Part of a small language model's weights.
Architecture: LayerNorm before each block, learned positions, no biases in attention or MLP, tied embeddings.
Training: a variant of Muon for these matrices, 97M tokens.
Each number is 500 + 50 x the weight over its row's rms, rounded and kept within 0 to 999. Layers, rows and columns count from 0. Numbers have three digits each. The size before them is the row's rms in percent of the matrix's.

# o: layer 3 attention output (transposed), 128x128, rms 0.12, rows 117-127, columns 0-127
# v: layer 3 attention value, 128x128, rms 0.138, rows 118-127, columns 0-127
# up: layer 3 MLP up, 256x128, rms 0.15, rows 0-41, columns 0-127
# down: layer 3 MLP down (transposed), 256x128, rms 0.0957, rows 0-41, columns 0-127
o117 113:487588451499446451562508454483464515491494474506595481576534582424521475517438450502525456481485409518513560553478508516569572615460504525471553609619518480535469522505445515488540506551426512437498470584466474459556472493485557451446493411463429490518528531446495410483465542476529524549524509549447607497566471548578406483412546571440467457505499431490392577515523469532522540378463
v118 114:489420434544568422468500498521523522511521551409453488446471483454555450555548445438529491461522502451544477536579597592496511421480578486503479506557458485483504445573553547485508585518506501518464500487505517547611466655482578518481495492535386507507522563512422519514437465410464510575541486446489544565521393525456394553515529421518487503421519430494536427615550455473523506526547
o118 115:453531504536430484525414526498496481496499416489637398553447480433512541425539476521471419456536412468455573559583500481497575504479496420510507469565502494570518443578457511517429466499415474507506510438554477525452512535519493461542506437407520518511507447494620447507540500429493457483473600508573501471580536537552549486627470447506515519532594514525581565409413544560435532516480
v119 109:452474497523496490645452565461437491425575571411502500510473455551520479484561605453541468483557504497484486431447478381472585479466531588451474478484559479479463544517584416505487604419523487447489559497525432425410524490546504510427406495504465578510514524534540601497499535495421470532561517466588520469517523463485547556476498495414536546518525506533576537411547489506544584442420
o119 112:405560437454482572574522517552508520568481468478518515469506525545491515551476491555465520474461464492485481500557602459449405489573433518404469436465473449488494452563483469407489410570465589503482542564519615522522579517465551474489532442548524465474462380442496476554455420456493502527460580454465546570491520463578446594435513555496544496451455557415455567631455510572522507507488
v120 119:569454527535513424405571425480512549570443574533497424510536504459430526448551484450483572439441549433412474555511487437496440536511493464438515527468496497537490561519501425502550559530510477489448495477409543472508507517511551466560448433549495425513510521466609479526531428555563601518440530589503494455459392519518526440526642444414502519503513480536477541447496507465480538654567
o120 125:492492389505532541526579545523475356504471459529457568452501491491514617536556499464522433500519491498528473517475443462569532507435542609595499550508442479444472414483519488560411549447498549489512391478616570521507469479546554468496519461443444506518486474377489558516451513558534490412514524504519426574526551536438495543516449401485533463507535504507560482432451548541458612431562
v121 105:526596487428449474407448505532566517538548523567471396493522502581530543574564486442498483497443544416480528457452579549452515506480473506538481569478521428454484400526484545423490610563522475532499534471434434530489460558614462449476480481416528531553503555430473443428498410528611520515484528567491518487508546478565472446521409415526466467518497484489501528424518517627389502526495
o121 105:482530487486416587487503555469505484443511377455535515579564558502533494457622435381510470552485553537461409510454485482436514490559561395519501509506507469465549451456517567591498495508493496450550623558461552500598433477547512530521551479508451521388516481464589587559499482536476503494470435438514484505421490475444452593446448489485505594550437549512532490497479493454407544448547
v122 103:592412488461497521547467547537540537502557490417395393516473480520595503435552530378478590492545507506507447509485505549498497464481538629567588480507399521422402411479448519480523501527413512501450482511466485551530568600493459449524542545510489469547470505474501518536514434427427455516488431590526568448545497564488518507540496554561524556476502589460547424426464582549505495522500
o122 108:471567501519504556349465491504527529507487517484611501533448516544507439549472488462495460497496518473476474565402427546430482414488460517405497604526499563547540541452525463507383429537550515492558487590520473454486506556585431490501453488565556533457565444449483466545527515551502459477441578539543468454524427520562511482568453418480513565527616461505490645492458458461496526400523
v123 102:547463622503433491562499474518498532526567470438500557509516411502561516590412518476525530583483520518503517514406518573511460522457486471572410572553511447486503462482603432448467478461466495544540446548448566507653469460548479487480463543498503519557464504429415497479497582505496466402446474509543511524473466561501451486540441459527473598460553498453356612545566484430448467507506
o123 109:559512501571491473489544507542545426477514525503585481525560490476475587383424441532512491441475481502442506463504507489467576505483561585404480528492551493460529506470450431549468501510521403396584582486461430543488453591516466586519499483527416513491543559449519592444482520462480510596388444445510440454509641387576520470456518521538496573535469474487544459474524445515555518536574
v124 105:451517546537520521390411482442458440482524468525594536483460510584437446499578489471550437531556647447557529434583383444493510472532554505552502510424464546512530550540523523457475466471449523557467509374503515518567494485528518493576535512544496467432509517537475482497499495484476474509461422408469521409543528508481530495441483522529518467518538549604412582641505406472559426496505
o124 105:549445569434516447557433472468534577619502625559517472472466428512524543602448446460474484500489504533494450502492591494414447548548562428683497457471541473427446447503446452506491564464576449475393581496533539518424545523517499536514446488545567505477437477519527462426555499465517543431479485546552459469504561502471466457525520479562375453520478516468561535470549516547526520486495
v125 102:467516519563476411546492486436438442606474561435536509480501489451484493477599483493574468424407560386548447524597428494516459455548547448508392517485559522538501538478448553518530450502517389486510494522340566445432427451414527419519496475511527466456522526497522433532508461550506573572475492531549550505556444418594511536519521585487490514525518485489571541506551477481517581521540
o125 095:458548431509532482485535568518502461427531550502452490507476461459517515583510464538469610583547354519454494483479470380575481554546478519661506439474441580499494418523478481520470490462525579493486458505550507548502519480516529511506557410428491497598471510444522502459398563447480528430607535460514566551515498519465400490451442461567504435428543545504496469498538559580476542427534
v126 111:524531492424531541518550529543506552434620543509457455497570510478488467513526485467552546437515485562514454571401400472439492402575355558560433529519533509491511539496513551600528542524421567561510552504531544518482507531479492505557451522477528521609565517544441511535490522511515495411458519521484393470510513528483489543363467558455487400530532479583506400553440520402474510463457
o126 116:506558527468463598450522444369487491516522425486520529517503526557546569508468554599398506498406479427481496493383483542523498545461577412483477391527478430583467494428487515499568469510559427501523403505567505497420508546533478561488381490446508576478574504499538460489564499440505558585515572526498479544509453557514417546463582439541526515532487465493443429433541546561545486498477
v127 117:447484598553535506531491493564517445449531539421452586469506495495427493506527471524527477474627481491486445455409443457492490505421494588438497571485503436634496441459405589619488525468552551511509488516444521436463526622497425588554476379529577410501547432508499496519451510544467494547544526495508415521588497571454517499490510535460456560525482472454543474448533521453565503478476
o127 125:514571361443540473448592467418472513516525458518479539520461448583488505590461595566528523472482486468526547451524525435477535485571559481457526422430532489497436572442497505491610504528399524478519479440418503556507554464550572516509510446546498552524389440488440434433468503442442529508416605551604434507444436459457487438507506487520530519474551558494521561551471571546513529578518
up0 086:472475434490506562431523482536476570541467478526510527407458472561570449529585501440492460453494572490556528498451409520547434615484572529498440452481482538532489528493492569510527544519475526480440469526504397550462444499465548481480490500441487505516466600618382551516470471454515482448480545434450572515538594573479398490591471461550548565504531528473493347558520546439527557551575
down0 081:526488488538588522553497552524497566540514472465481466491451437438599475469497476500454514441532460446491479486513473525510345480499577520479446410510481526476487500564442408475606527500462515447545548491471464549495514400685562389372559465534554466528490518592557504518509596485555530422482468455572500466546505516445581463557521489545457463475484505477473512471488513417557538470438
up1 109:600503556560554550510452447497537505559455452477537555415515482504468498472525444499438451424456495536456560480605456443427536508544451506550432606471436509465529487527480482477557544531487582484449458549443494495520477452534508440520402369482480472546493500460548526507472507523565428471560519577393495444434588510501403437621507528381527505552471527528474487432512542502567563449418
down1 101:457478548473487441510502521484405459612409554481535554437473446489437575563555566481525502496521525463552450444572464491429544547426526499534507522459548425542543548528421454426560517535507504556531571469519456452507465469487525578442604574527476534463512546416421468415594533519472583516496581515449507446444448453591458485551470551502538500512463554507488588391529445532465424424547
up2 103:460449505442631464512462581449413495608503477526509546405476506446528536500535500540543503399538548518494561509515466496499530555527483478495441453478447538478460436574523474479517471444561489439482492565517357556556528406579513439613498518564463502614491492543491425524490515501465504450533642457483423506452461474450449485501473440587503513549557521462467481527623575509486537486453
down2 100:425485439547517545496503545472549594440526449406500520479508559516443517494499543448386516488441562503541464455632527441535492516408570480494498493514522555617578472492434493527533446486563491556472450502542484451509488511563626403546436499468468491561463478509508507578479565542421486503602514451522437452519476450544530457610555519408440403504440460534469510425480469469514504575558
up3 097:430521526408546391482432517498498503546532475462539547561525483397426463509486547521609439511486501508488532466560458463504486583462558495457541449462636435559546505590467505552444551584524551488427560483448479519502553497603449506499486519564610588517562536472472430540451464485466547550405589441473577549524494521507438401510545480510480428483512491511448495386481492531501567486500
down3 115:446526475541458478542421452491480521563445435522470589483502457501474458461477574447496432542522417473521517487502541486484592521498483568546568432597501488446558473503563445479536478428461562554482538508487504500573577428537538523460384494598534507495490427534569449564529527562537599447495544392467465551516495411444471565428482511569422586462484426548554492469371463476515550536551
up4 111:473499497539487527525545410505540576450510512641563561504477501481497482472566518516474436526587508480498523450438397586503419437433476427509608442503548430541470483521495496508419529532500441453556402482470399585492422432499436546513469591456431537464409536589518498447492490391514560470512466499495516543454491464440496546523527595557461422572553467479551468477494556526562500550497
down4 116:480567465597510491465472554423562514495483580566556579522515530492476513459507598495524445513520510593505473458308462495479462494583570475518561477489462474426553540558419505461426553519439498582323488386490458454483493466522556511491501539465392460515444525524571474495506481477512563487554559485537499483525572545550547544501429550493502466513518513440515486473539529464467519404441
up5 094:538552487498579542512500614424480393479560620463583456513532518466483450502415503382503534560464521483591487512509496492570489507536495478493425528524548489473437563528484394538486574556486522547467515467532583557473407519481459490606474522557556485480482431467475527529523463493498465513468457521586520566402509525495458515444451458523531470490532489498392480645611506530530486446399
down5 094:492446561464527560542584366555477484461558420390420510496553467413509530448604486590371511397488494569509528481513510516516567376493519511475470576585526537407506499518469494498533518456423438509512573461518445514432502561523471518556550571491579410503576454486448547497501454577474446478556546536483536522544497488514461461519446465493469528438503461505451546499600464542485461480450
up6 098:476526436548426513554494526453497547523551567498571591519481494456559431550443489554537498470486555539528511540445482407489495459444604545473541507464510378467543464540580460554464587480540525418569464511488501531499477477585464490428481453539473552357436588593489507516488420502463447550511586452485509504461589495464429461486543512458517506552426461589439450537412418542538530491574
down6 097:486502532504582513525454491500575521537540483489555501476489515547527528464508330503538515476532521519522553490489536367548482461420512565522492439472488564583499407575443485437493503447545534590465514503537459449554483468524613374452459427556525502394511547578480419452470501522430530530595589504512487448518500516536453498532471463492499465511543449471560459472382554526589483497393
up7 108:530492523516491456445514453503578510470489571452575556367601491554536563490511515531429542580489451465547361539524483492494485535388515527408525405510471438522454562539447517458523489500510454540502517497543452570544448481538535532495462509396480499446511476456565633478500450438565502457441463479540546450443454570583479461391510459568439554528598523500513503583466477497584509500502
down7 109:539548455539505540501465426475549446523471489479457459526524551500412532473476464580476470402508548464517459547418524512532516551577417539420483539444444464490496384555460586494547575601537566427507489499581477605574454490448427460489450580435544458521500472426515488443462446341522497553495548578552498520517465464488431486516523478480463468503607512473470559530509524481523617501560
up8 106:511430507406520558498535424419518533489553466525474559493456450511477525549442550501549408552454431392545473397490407580578494534505529594454562485495477476457547389518545626505579562517471504560579471472570565473508488537554469464522465593461475537538440424437475402515508430486479532441473583563461440502477463480507465444539478522506488563497485515480564527506493522601463443562463
down8 102:535496489440507378485449537449507452429481531597410536564427563561497428554554548484470583411499497507439541455507509514552488480444474509507479424480470497462491487503535511502472472412565397445477537569535524570531606530549522520500497446482614468422544506509514488457457541463506496522547522389642385539576496626485533469395506504494439483499505491534472487490499520542513516572567
up9 102:483523463538468547531442459443515440543448496468526555577499545533495506562512432488532414503477467599512575531538498512531630470528466489558541566516444538392399519372567584515502453521483527481524486430523507510509492471500449387490519475411568443497517532494574476504584503459535452458462455435470393558424525552579474564582456578466490510556431495475435593533544470583524502458504
down9 116:474464458565514475528401496503523438575545504476501459465531431516495474493543493540567525555503489514452506519533514447544570593414499504415607415451554533444507566452469591502520491510500462580491478458436468606505558488516500588433530528448463543514479411481419529446484519552532549511445438454395425557629455446516513422600479502468486523504462627521470468518555466418568487442514
up10 095:558498415506486548573463544461562479448563481488481566473537566575508495500512484486582560506490486556527471475536490534572500503479412416524456572516446470446553537563560550552444493499453478465405433594427586378543469584467517640552535478462530511438459484517524481490535537492601453453526427521477459469528545557440419486585486529503532479470510427545493548522419525412543518525387
down10 092:410420513560497485523495534512471492460462557421505487521605424392458544416450569465464499479575535515456562515455566538478466547423549597487520510548549461471494472554439569473546569461524490525462506504461476553543547506447531388453443482601431549542506520487558558475385511603466551413525474497503528548497435491457418598514506512476457538477494500579447468443515474589431522488593
up11 089:470519500542490526592532499493396575570348534521511533434480509522488483467460405459483465517535577490519500515538543465579551519468511449547502455448523509465496431493608500593499497550598491449558490499516453536453510527496432489557468503425492503466507576466420436491581463561516464496623413474497531438469539575550464470545548581497405440605448444501536491409444535479404461527488
down11 095:414501490564503497511468545515481576489492471498493497545584451548482485538539524460535498493568485430457406553445590393475528405519451392442502421421470438581490561512553437574495450489510631476485505491483583488531593580555589512559550523523600570471578479512457406476497457485508418508570469400511455482435526525421510445499496502513445507514495447474473520452515548536453590488498
up12 090:532475470516522472529624583437464508475426435418570493455584538526583555483487531525464561558526483402612536583555504488511480420435477432454545486534541524571471519454559496479442495518482496573427547502549448452415536569568513476567449570593500465506443572450481439438563504525505465427402486539504474544479488576518474433524470503520506516475499438461510529449583427535518416440420
down12 095:455530459460494499506515373534528540483501409485553481564518424341541552530445542520496477463549464564465476545513449516410554563512467551570408506454490545412590519537511529460487422443504508573536405488518492454584532661462531514547503569451478552575564491489483496498539544425459521499422473483552431436547463534544480414569515467522443481491469546497476476494613547488499534488504
up13 114:421516541459650520540494475530550452444489479480503543410454491534592563596543482538469476495549427567497551514496484483521465463502509489460579513475498502498452562561514488466508550474517560455475418472388565403461510490476529500559477575506530444463458544422527459543389454571474455501502554501536337491605460496476524511535481426493573549415525548479538573493435553452552434434479
down13 104:475544498429486489582532469518421555505546533527486501493523494447537525481493494437519424559576480504512499496549543441489451459442576451545442507489416605511516485441526506536520510515484566406484473570544496561551533490452552510515529513429459523475698475460493545544486412474458546520496407574503383392522528425459526559524448490508499545444425555493502380433521482461634502495512
up14 106:645484543416490505451459445490508498547526478501476510448546437565553568459572453545506495519399598511487542461534488475551458455548515381464540478525477473432500562472499582513475473488523543511460599517473548444556521506549495555514478492393503474540432460500523570594525509506441434446562564532510527569377462455468392453554491521483604595479546470432487418457454500580488497523531
down14 094:536587490471437487483598544531537491546506466473503451444580515506409398562539519538556412565504511485546544506454528581462567524458478469512412453514422543489435529460436478491466516519563534460403596468525508476470453408513492516516553400476575541525493552587530476509495465604539501627484539480455595489556514512501353437555427544466473485503527416543479529413505481509473457487515
up15 090:510466514508445459425473527514616440498527483482545466614588527410467474479465450510449410491493518493468515480539469482492552429506496469455487552547577550549527526532525465526568485459554525454584445464489531520514447585600510505497455533368475478493515462553517520478450526492509534613491593554484457489516562508589405432457536510592456645502430437474512407515500410417553506499534
down15 096:493494546523487494451525512538418539501585488510477461502471499478520418523457472554433479505520426509554533449573497537479505464546474398421347553518549455491489501460594559563547564628517439414480467537448593533519476484523488522468575516485515522511531520484457477478490432460431517506548469546496493390527534582447496561501549600427455514504588561452448516469615480464524532354543
up16 097:425487466527451488465520515519457595542547484466559511534499459496490567370528532387421553395498499497602457469543525423545521490562481571536470461509554445508430517425563560516510438480569418565570499457485498437421508584580477534493477568518459602449480458416561508528502467529414491551481444423481501464424473548459470501482565537501514459586519490455548567521550424434517540548433
down16 096:468492557553510565522451539481553556521577528450412471469586510399425512466457548418541501446498468554490433640504534484510544461490433473557564482462424517567578580441523491488543501481405469480475489401438493565418499525571405490490532506531492510523485476480633492553445413504466451562496556519492521564540575490564524469508537548478464379517544563433553530445462438506486451529465
up17 096:638557583495406411478558571512493468519421559456477467527522456423470492457592475536494495418537527518537582501523474432409433524429512512474523472455506517528521549507530514549505521542476554338525372486480530513538519513460537466554539536420495510564462520456527582533450479485551409488448523488530475548400527549488597459390528534564454527543448481542459491565506544537466534564496
down17 109:561487498544545534395496473509452519527524494471530594594429499451616511400507589444504486478573525459503538512504527456536502560556550534438481467503537560460471553442432547450538481581481503453425466510467424503600574528464577512438586516574400566503455594489583501507490556462485490527453413480508406461527482472432503528552496551432484468532517494475425476406505378443499545500541
up18 111:474517474429575425531485492511585434544446615555557499541428438415497473501513560477547450403589542495507452531486404535591465504477583473525484416475455500511555502449487473475533535581498392519616499493465536488499463543402472531475516515476495501488402470564492563430464447601534462399504559571544499556514519544486459399509461504523480476476517555559532448496466458512467571542607
down18 109:497486500423497477539492584433552465526616541432564437466449465453536552477571434458444598470476544538500487504442513437392510527406508419521485596461567469442593458568503469549536438493481524474455544459485522435565530389453512518537536577518506563480464471495438604486475582499408519533551544558483528508500495516463477392472435455542497502487537473521437578494447542608542538439516
up19 107:481540363446483499519503507449453446483542433507567523478462472619468502467522455529373581600518486460478499419543465495501535443491507550540457528482505532513579567457616530477487563462495550450518451506479407524546601491544450418496548544510533441479453649495494502474512472449466435509443552544504465527528527462594560481470479403559528467442418523470511497614501557487426534524540
down19 100:496567433462523488462507511500471447408510442589585426516493483426504515460532452448455479631488539515542477461530494483477513490530574560531476553497488485523526572516526543524418528437527518580489482492414457578477544536394476505516508578454557544409450575490437598479442498463516527426555635536478496604540543500558429435510463472463594499511595535502460460553434482528418486482411
up20 104:472439559525455551484479558582529419478515495562471551565440557515575521508424459487551471482504450491520482576529546463570459455477476501534538573475519490508502502452467577497561531478432391469554503501438545445561513525375514509517466557456425432541540422488465499580424528540633527470444500507412559482595537519539458519551528554471412574459475517510457582365497523436533449449432
down20 099:448547500428520479485395482520489587506406546401477432432546456441441437454513445510501518480468522534437596554412533492588442508492515519527590451542477525440588568492512473507455540608519510477550544546524400477468479475580476526470494557523514464444566469466467467487595535506500463449626485546451526597498529569463499474524525562590479434543428464468517446571507423505484558422542
up21 095:409443494466451462415527477502488552528476588607387488501502492520460456486446529507514407529533586544399502499484459453500531504515445495407492410444515544543463506516497471615451554482525553489461531450506431592448590487528514474499546521452561477454570464538601590566560493485510496496519504402537506572477506575465534537491578489447535543529424505593612557488430470576462519469548
down21 099:546512552475539561477540500505430520441431512498497605564550390489504462512414473525493427489520364524575456540537548424416546502469535517499529437572531427481570411455535424477516456445458513577432467506468458501625584476513481537478550494492557475510483530520435527519458582519457527520551562466534539508530422523493507454458493556419517439512478549631499425518566548487425528446591
up22 107:424389586586551522394525510429578486632480507443455509541510498528508436495630477400485443522463455576421542487492520532502517519424503540505501535407515497493435515499540467509516536454567496525456576518437429503467534522561574576502510481412583521553483501490510503498381448470470538558537476573485452456536548585462565483463405527467483573428461496450511475564518426508495451509519
down22 104:489521562521447360484541492459542459472475507433534429553529408421516553505511525562450545483495568451570491543499565531400421591582538501558555524584496562556521484497536497478596585497448497530446432513534565503440438462380478585475474416567547496511564440494454517450547602435517498513494579514491470549438530530500529487491544482508486432490562404488457436437439472523435480464492
up23 094:522430540538528607428494480421537528524543493499491422525554482528448417475532581441446452410495602471460524447538474558563508500478475452535546481457499555449486538471499377531494565439537410458520515458484458456407522452569556517475469590517461518587443486526469498515535446609530470581412525474474509539589497564481520481621579502535362508517435530550515456482509499454479444488453
down23 098:534615516456551515432524549515617524543430497449449543444504504531552502467454518534570532510514378501602520458492434484512500490509589447437528480432566505514500421418548559557498469522518500497493514543549502488531499560474490497534526620531554386443560547468479501461509484485456483530492462490506421387362450449424476473666481421481561484431522526463521454510533514561479521490524
up24 103:493525438511578537576592562479543515539498484503626513514437434412449531544400467540447497548503540559557370502566534522383466488557572527515519539448535560529446528515458472500561489539485552357533430449460471577457498506616528498471515522512486459454483519461487594503474475509479519519490437515459504447549548566491487397492494511470398476514557524478488496522391576519419480547443
down24 105:468466490530513496525506538527542411480503489594512522490489463525511503437501567504535464503509549485416526508520545387469495478473562605494588496600501517549433527498487396452572482491518577486559458583529441527470510520516477573473501435462502465503565618508592485469481387536513517522533369505532486531559411416476547423560550500515413493478445464557477420575548522538406412412515
up25 112:513432483503495567549505479424540510523483450520517498563459483486577583482455482474539480539540394556537584572625528472521519529538538466521545481500408466455507597442537502450425464547388533454568477436517518543490541476504584576520435483440536540439523498418503507441481477506552448426430561478528493454591556469451488470479436562464475496476534517470422416494454631626423466519527
down25 102:525514476496426546516487565537467497523522517517499416462428481504517480498427501488609574575537497458420539553510508484563520490524532372407432539472574460506520578419470572451430534477547486467523579531485577454560406522526532584484443426536498496514460512561419485499532446548509422427442608445449557479630492491491449520470555458586492432572537535418502478510527541536418465526496
up26 100:421475520500442553372447395602538545511495501470522420460508484537500411440431596518492551509437568470431433597532458542523550519513486476482487520538520463474498557464497519520461465530464465560506503550500484534435504557480499515465523475565520621565493426487602495523534478500502518525397498470494494473486495539497471471594443468611433661507501570558558594547499434463519446444451
down26 098:473446478480517470487505549449468564457527508531537577507482553597570532481480546584600457500530372571474447529518422515415449452435421472476456481519474620516449451454530615511463526533465468446520581502428508380526417496472508476527524506488520493525491523507590559581507429491420498555557546510520523474516497526454434497480425543562559448366505463446498484549558471577521475415530
up27 107:500430564422497445504439461578486556602507463486489562526529467484493543621523510568558433432512557530513478469420380498483472495458534527482454454537527533352533503586479620445543485534500503577509508482500523508506523487561499456439481548547549468407559534484494548447484489482417540480472573459508418446504493555486511448443611479450473442499458371530541420464542546508545591526505
down27 108:493458455522539448545428504552513541486546440457462489617519440384416522505491498586480575507475420543580472521480476513565553554555498458487564451494437579405585541549513443525559528547496448548500488555423513463462457553449453508527475578542569476536570605467517424419536515425506556498514455466590583436484476452491413545557421416518499516436495435438450487510449491462524540527534
up28 105:413396522444495490577540517553580562436454467563446473593505509451497431524485446532514435475566461464508506566521473466501575496604397546548535503514499558505522517529525508433423358501498521562602500548433468471431518506495519515556499486566543424439510525444524471461523547587572471459485488433555556517569584495525488513444451524568568486400540429439504529465423542546455532477433
down28 104:480439483538478533500585454488494531519514532449474455487505539485461467473520562459470494480579505448473565551492497518536478469562554518531378478409543329489526559449533532516516531578569587568570491347598535462498428470430478505516503443592465466506502486494511447450505566518585502438409558447440521477419568497440445511429578546498496519530556575500561510542462527445477518481579
up29 097:492485528487532450582535456547497355517450503472552514472495377454553499462501451477497534480551561549529497489536470509479483455539558504612530476511603516510553567431616517490533509418569494500445469519526387441455580530552436512535475453537503545522452494556552473400550505496484447584507487558523511507447504414479437497486432515565471573444413454515572485430564572392516472532416
down29 094:571515473490435603517419427509525563485493488485464540532432449453496566425495497418508507416441414494600480543467434518552481513552472522393500459433573457514530491566493497436524457523532438552411484523431625474578519529513627512516606536541585447486500499535462491477470369514488424549427494637529554540468483487472519512464546452550539573498515552503485485534473468510505501464485
up30 100:478397569556537494445495495527553524549451454421591458478472482527521539480562442550426567466490482428614404557512533525549574438532524574527435518560464517480557487499564428525469464458465466574540467481432454470410514487494446521479590458460567435506455509472457523453490488459601462451411533594571544548555502407486483514492485524472528599494468557488578535488454413547550503471396
down30 093:495558466451620573500508537513501502498559480492468584511474581391456426485564528432560447501508519566456515563406484530506571491541429478518554419514498563449422614549455492400509622518451479422397560570489466417520530446478515527445475524447480543576476561541460431448573510562429464506538482486469551519479515489415498535462465455499582487541425477509532555542494489513469474590495
up31 100:569453482544537506448408434465574615589538464532512561527561416470568541531503459507423488547496495452538494463573493518484374512497461529477518467479527580403462524527445464514486507533494517537444506482591448401589584510503521479564503510569595489593376519496569482570465530513478594450521492461459507471453476574613512459523434478491477431518418507468473547443439494509439539527465
down31 097:414634435522417468508425454519448434489525513557441520525474569606453480405478484513451504418584568482518486481393522564469446560504393424569452445521536463549535515462487559463488481460469498514567459555482511517458392502486475464457553555447409487490545488529464561511538510459513550497573523594509483504494615498535459496488518544565520557481470542467557514560498547519587495376552
up32 104:534533554455556469513501529506461572578506486403432546481524497576386504524444541465430477565536513511435574520548500493403585441434454450513503508480573560446521536550525627488516545539568537520446541632456494508427527504563412543509604499538561494486555515416486530417410455496409520420551498445491515467525522540475452422422536538437519537476534480524482460457514551461560474486443
down32 098:441468563482573472534484445460494511454461523521526459473391485449494582489502496536408583529471530523513408561420455602395465474506522487528505550468492406502599517457484525474594415526369434537352500505508486471588513447568518544524484526530514471443469525562460536450472502527566482515441544494550565517541489551459612569585455518521468537527532454483543469420498590517478471554505
up33 095:515527504506493541476520590484498486471444533478503367544491495526429447598514475515583409453460445536522457495530460489579525481529567611505505507522519585462498498531456442549532425560433493553485449418509426507449465500547391474586556407514529457463443460482491429523488501497546655443488535527481472563434507616444538503480572501544502628511486539468532464466420489523427539522450
down33 092:474510453511411496588415562570556437561503376495415546491589525476480487555514472464420589565511438501456552500479550505447420519508494424508491425503546543509519515528495579462585516449391483553506527542511599534548491556424473530557408461514562467516428522450506499485517508526438518564533471525405498501464475530538550554501534470444524463464343509548414450535545479435510545535566
up34 092:486381463501537474515450567512506508502500471583541462530460494498455444519470504540414457419424537504427457479391535466497431506528348566416509588461527604527543527572436567448467460544579429515521500555514499481551509569432526538488455506520440505520461523479443455505468516520608554569417593511533388478569515459546441489513484419473564533466512595494480578505550480525455521504502
down34 096:483528507523501475501495475616469413512548506431535440472555564498537460535483533394485531635561546424576597483478552481457467475453503444522679429621532502368480460490522488520464579528482555428397562514527518502553509554536519520460498477534522455420480470495440552459492456486423477475475491525515545521466496463536492519577484537405528449455509426468536493464508461460571513534574
up35 101:483540457492495430522473436608499480433443462606489470524520407520510559524474585450510559569511491520513493513516541519517510540542523485570591507490453442419462489388532461417456510629484471519431498563517446460497456442481446469502545495479500425546483544536440516537506492471535466466446510481572400445498427555495466514553412472610500566501466481484536478561540588424600587619449
down35 099:536465549500484461603500554465544466517618532501482502521556463514447434560519464515530446522482461523396469382417554472542524438424474499566521498512510424618484440442434429438464546508536511474591486489457420499499531511502519366476558482472511432431509545530519495520496452485539559480532544505475518504524523543508455550540497479444413597476483506560510441645484522622429547564441
up36 098:513502440509530519359476478467419525538554575499486584520468580523484496535539432501488541420463524491448500513507481405536511424481434518469451485482474594482525542510541547540444494581558398520529539481476423441506502461421457505568568549490534476541480479507570494522520455515461454492443488413567533482602570555554567621504510489477489395514495613538499480439504574364499457464415
down36 108:562558506498558442528476496528536437469429537592571463489476484540467508578533444585576505508412540418536456554492558520487433445471454426483375506476532550507500495437547507454479531542552479486528537511481477504425462585511419466522515473522592405449530495444526526530562581552532475400542497532443503566424520355421544546539460525485512418470517553482612562549447453563457539507505
up37 091:540496574500564495500563419475442582492490513486405558461425420453510458488441456546543473573355439523452508453416508465565530488534570485432513553534436472481487606548512464443482441469537501518597465458444373519569565454444388511395555525424527460494499515431588485482523494515528468531559523505550546498472511486534581496501453542575530477515552555494456421509584522486514497556511
down37 089:493484475583581521512435552481460529488611384447410538527442491490469538493482397479449422543563413511590511484417532433492433567505564472515476498537482503483444510435453499596491513482472553485423570592463545507465541508514540503598443497523476551514467485468526408402443450521517467438528536481401523539525482454581511513521551511536446532548557453487544437558624477528579542463440
up38 091:490502565505507424499536552487526527419510521543469537424464488530508441422524592441489543518491543543488474537444483453555639491511438532543383495545505532590473571531508494558551601478483460523500485477422471576518534457479440551444516472468568454527508467516548432515507584445447458547418542617570496483495532540552560415579570465549391486459492511550475486378525452498480524386501
down38 099:528482492508456468496547535492485485544505515493606513515496488481461542466528485576538488578510490469530454431510417413525510478462484419525388630559485528456475480587552561558497549496536529538446453519561543490539381542475469529523560442571488602533464540462506465518552571419461535608504424506515364477505476430497558506481523405494463445447498520428635474551471467481543435416526
up39 083:486554496428511500475612441517497514563494513486598435385461449506497536571527437486486503412418477560487519508468497461541380528505440514530509533516483533530463548451517459404452516473564549474445521422620460518500561577475525475473417522543510510538498568435547559526470443501624476558389464516528614444491463436486514490488490442571471473479473563563573566457498610461448479478507
down39 091:508501484540483465501526472537471478458595557539549500524543491449499421521460531547577504481494449434566640536459441535558496550466436448537475543517448399488504446434610514545561542431412493464442472516443535499437614496494369536571474458509484559588462531567507514525543449483489445524516516534555560465443568509546452541488444429517494491418399422549480449525557516461591445462455
up40 109:487399571479558466605505529523621521426483538468547494428610519497524400416555466438458530518395446482499466523572512479514455475525452498522454496413502553506541592566439462480503453570529472454490430515497502454519572398516548517477523440497492561527448521537502426478591580465499528616451454610464571491505498491428490456527420493483515442580477410477514465522464524506494518575530
down40 108:523546418486506484593457489490534458451484436502505483477563444472512499387529484414533434505466496555478476576440555537495528615445464382621519476415523425486583560430529586540409494512470445462496496482419532561544560516482506540476533562477463507471530523477399474537525455469511454545512475471519506568580583466387530465509486525499439524426509556623533565482552542515467509575450
up41 099:503459452410636451462523526447498533473547572534489569465511431407367439538515603475532480503583523547516517573547489498508451473470424460500545548461464494437538453482490548583476467530512468523408514550455487559416581369519503418583501496428529500481567507574528472425470477452538511377519472612524477467467589486493536451502511549523486576456471494525550428480475466479492500503498
down41 099:533498415566472535578521510506447379473491470520537465407481487583512551520510521546427532386582594447558422472540513462447515431566496563510589368450462512567557437497509479475477456586413555485559536506480530427557398488479487543508559528474516421461479449485472515564498584529433481496469522472510448559578454472470575509509530540518564457547480485392458556486543472548508506517565